config.toml
positions = "rope"
final_lr_fraction = 0.0
batch_tokens = 65536
seq_len = 256
Each number is 128 + 32 x the weight over its row's rms, rounded and kept within 0 to 255. Layers, rows and columns count from 0. Numbers have three digits each. The size before them is the row's rms in percent of the matrix's.

# layer 4 MLP up, 384x192, rms 0.12, rows 175-179, columns 0-191
103:118151120129161107151109076188174119122129174135091084121098168132118134122118066156139099106130096156107069138130072148144144131131146106083129134182094146111126161188141126133129140167156118124136189177127162152086118090161099159073130131077084084062140124147139169086127155154154164171152168102164111108079137117177174110092177198141093162148140193093141129103141106124169127051033104148169090094136115072142088117096166111107179129143073119189150095133119122147105111133148111133117145103156136070099166153111136066064112164176144168106088171130172100183096134107116133112
102:117159102115109099116153182120122161116175110149145165122126145147160167143122084082107105136154123116157159064136104086093104150162158136181057162138191166089142149186120099141107115173134157098082055172112102134095156128077146115141125153131153160127139200153185134155115180117104220099107111171128125118166119081130142112118186118102101168112090112148142140144155095102190111146109142156134171128198143048132172162116181128149091139130099197148101205117121131156141132072137143109106161076123112137151161161132151142128199134108082153160088165094116080139181127132146177173
096:151127079109111144135109142108127061084133102118169100136161106146151157140145102165091081148135119148157215124172140202130127146170171078164163142180125135110064093107147134142106132120160123129162116181054158140103137131160175163154142138179094093098108090067102102124122143190111145181124114050122037140115103125186132134132130169155112120141140077063092112131153094134151112084156104174152126117127143136140094122101153079102170083132104128178129131115095137124109173129108102101130083152156075134154142149112108117066059166127152126139165178114107115103200179179082065123
099:112156123154153138109141152083159108122119119127159127089125093123123139103085154141139092146138127183131133122178178078143170177125161114147139149160182081168118102126141158193095161110101221113142100127129125124197138146142142163102129155165207083125099186137101115114126159135115144105148152155185119118133098069107113074177096141232079103155126193109110106130142139124156112129165142127130122187113160130128103139096110122145120210162157109150138094080107136128100197107175148146140167089112107098110112193115182102103082130063146091198147110097161090150073126100102162062
107:088106136144160091090087086152154113163210103152131149091115189181096140087207131091134143141079181091107142067073117089156083194099150136151101134126113159161150165107125117085145139148156130099145114132135104117121100184167117102099141158160123124172131093131122082101122100141165133123100128165097134145097119115107215097121134149116082135112201109110151042121092148096071117127080168110114145103169117127128171087102109079140174097159173111157136128130098131152126122090100129105110108151078101158097086145133077234121086122174123092170113122114076133111096091183170108149
# layer 4 MLP down (transposed), 384x192, rms 0.08, rows 175-179, columns 0-191
101:053137181169115147104178181126135108133149152186054171097091152070089164117107107119116110136111121096141152102187133200123113107095115130131170121113133135122087140053123203109132125116126134161116084092120080120107093142115119129147142177122142076084155115105209144185139142153095140095080087129128170164093110066129087121107096161136149196145106132123140145103154140110133091088098110173061113164077136080172123113134100131157118120074155113114161126130105136158090088076111174097158129124179103114057059067156159101135157103104099155114153177105078144147126142158132179126
099:111153120113084131089086076144155143097137145100144148153106170175118144088128145111108181221163114133099096101125162049149144168077103066079133121078066079137175122113114100146151044141075185179095150177116113147093154174120173052128099128108165091142121125188102103101073158097076155098122123117113076123073164134082163068129139141113143116170141115125161106105132095095134147138196119137089117157161109070092147136101128122125148103150127135127166107067095166088113153130128077168087145106138143154069161179150158083100128122140161107104135140123121145103095138133097177118
100:144124068087109120040167127098110093142128104162158124098103129050114162093072118080184146107145105122116084127090074053167102129109079142143098129114137119162141134147102086138140153149138043164106156161189132155139050179090102153138143157102106161139135131125117112097143110191171102072134124124130174094186133170127141148125193102102123160123117129125074107138154163130128111150083086142157127184125151122202103135136104191131133111141126099096163147135103151151148133187111190104143158151118153055127100154086185164173148134058144123146114148120097094129110161093143062127
101:111136152127108121130124144132180105098113076155181103137122094124093111173136181128091152123180070172088106116162138145100164090105134168177095131185174126172164103154122092134046163158137077142175146091092173129143159113106113122134155153138137167059109128117143138177129148144057201194133123076107086108109113156111076120124143145171184131193168197129106107112183119091143146146165156165165163089148208052093123093101116182145166098095132138105108149132197158109071146115119079110166112112153083127161113153105124128143117132137142117159165155122079112146132112147084140102
099:166157092125158152138137148137093185111146138124138118175125122232137109130151138137169091136148123117093139082078099056103164161114132107162093140141100116183137123092164133142113192140204140089027153167147150102199109157054085137104132089107128091073134138142121151181128116137131188126101131152153135112142094131115166106177129103167119129104126091151133081092106111106152124159175120145071104098073183111123139151132099126163126160175056183091138173186120163126172166123090120055118156140174114157132115128072152109127080182130115152105149165121165147157097151085117121146
# layer 4 MLP gate, 384x192, rms 0.12, rows 176-180, columns 0-191
102:109105102078108069109085162175128133176155150179125094162118183086108192076208155110126205138144116110110146137135108115044164132085113104108124128149086089124136181101144149105062112093077152156151155133099137162173143068149127121112111098131158145118136070199096164136060136122163153120152137112146192109154145102120108079075127140172122178156158156138109074139096116138103131067108093163142146160136158116146200139159192132105109117114148063115140107069152118096117100151102175122152100131107111095106146067091101169113107165133187174111160122090143135116135148155129104093
099:074155135176157136108175162136094129171160119130145151129114133132111139111087105083199161176092116160120101151094150122170092123109189152109135143056118083139124161081082140073115153187162109184064145202103165099181079086130192173117096165131137133157125176149115135139160069184067146120052163128191135141164156140067090110100153130182143181094142129123146161144114124221157145118118103145094145135120133116150153116146197106095106111118129099088121123139083158165128124139127139123200096167124104107102084083129179112117093161112163114143111137137126154137141138146133092078
098:053174119145075214177084101127108112092095114116131086183091142147136132147074139103079168136103123107119152153143221102161130123101110062171130093170182129129133093132122124111134196081076130135100154165091110109160117117095125185126184121160143123100130131140142166142123069166119090157102154120170093090153115202116191112146099169122144134067118069144092109088114137112122136149117116133170150136129072161102127190159193093133158124149133110180183117115106173121085080098168122195158117074110123135151080152126125131152148137116052136153144133109102152087123128125097133171
103:080214139136169137126139132154103127164145138146106176128167110101140137156134117195152123140172116152103109106123118158206111135126137123158125097101156152155055129130091042142120186107102127182088140093069158098149115046102039160219126179118097141083127113092076132105103116161112149112059119157138105137155166118112068073184113131180123166120098142106138148089151133123140081092152172124132181102101145074121103111187171154115133125126073192122137166085151099109152086114149122126132165123141107126179061117133140142110170152150128137100112106124134115132200142129139148148
099:119206091084117141146062153151178126098107135157101135137175129146131158151065111123064073144108129162169083143154155165117172153153142151111180140177119139099097146117062102106108146093066150142165107141190146155119197141072085125130165065069113111159051117098147126145127145100131135178167062103137216114154112101167142099135064150116106131090201149112192134114172104137133143123148118110075083120163095133112153188113166123104146146125131156126139114136114140147106097120122118134114121151171121091168142126139113098120130167101078113216174117074099128138181106137153117094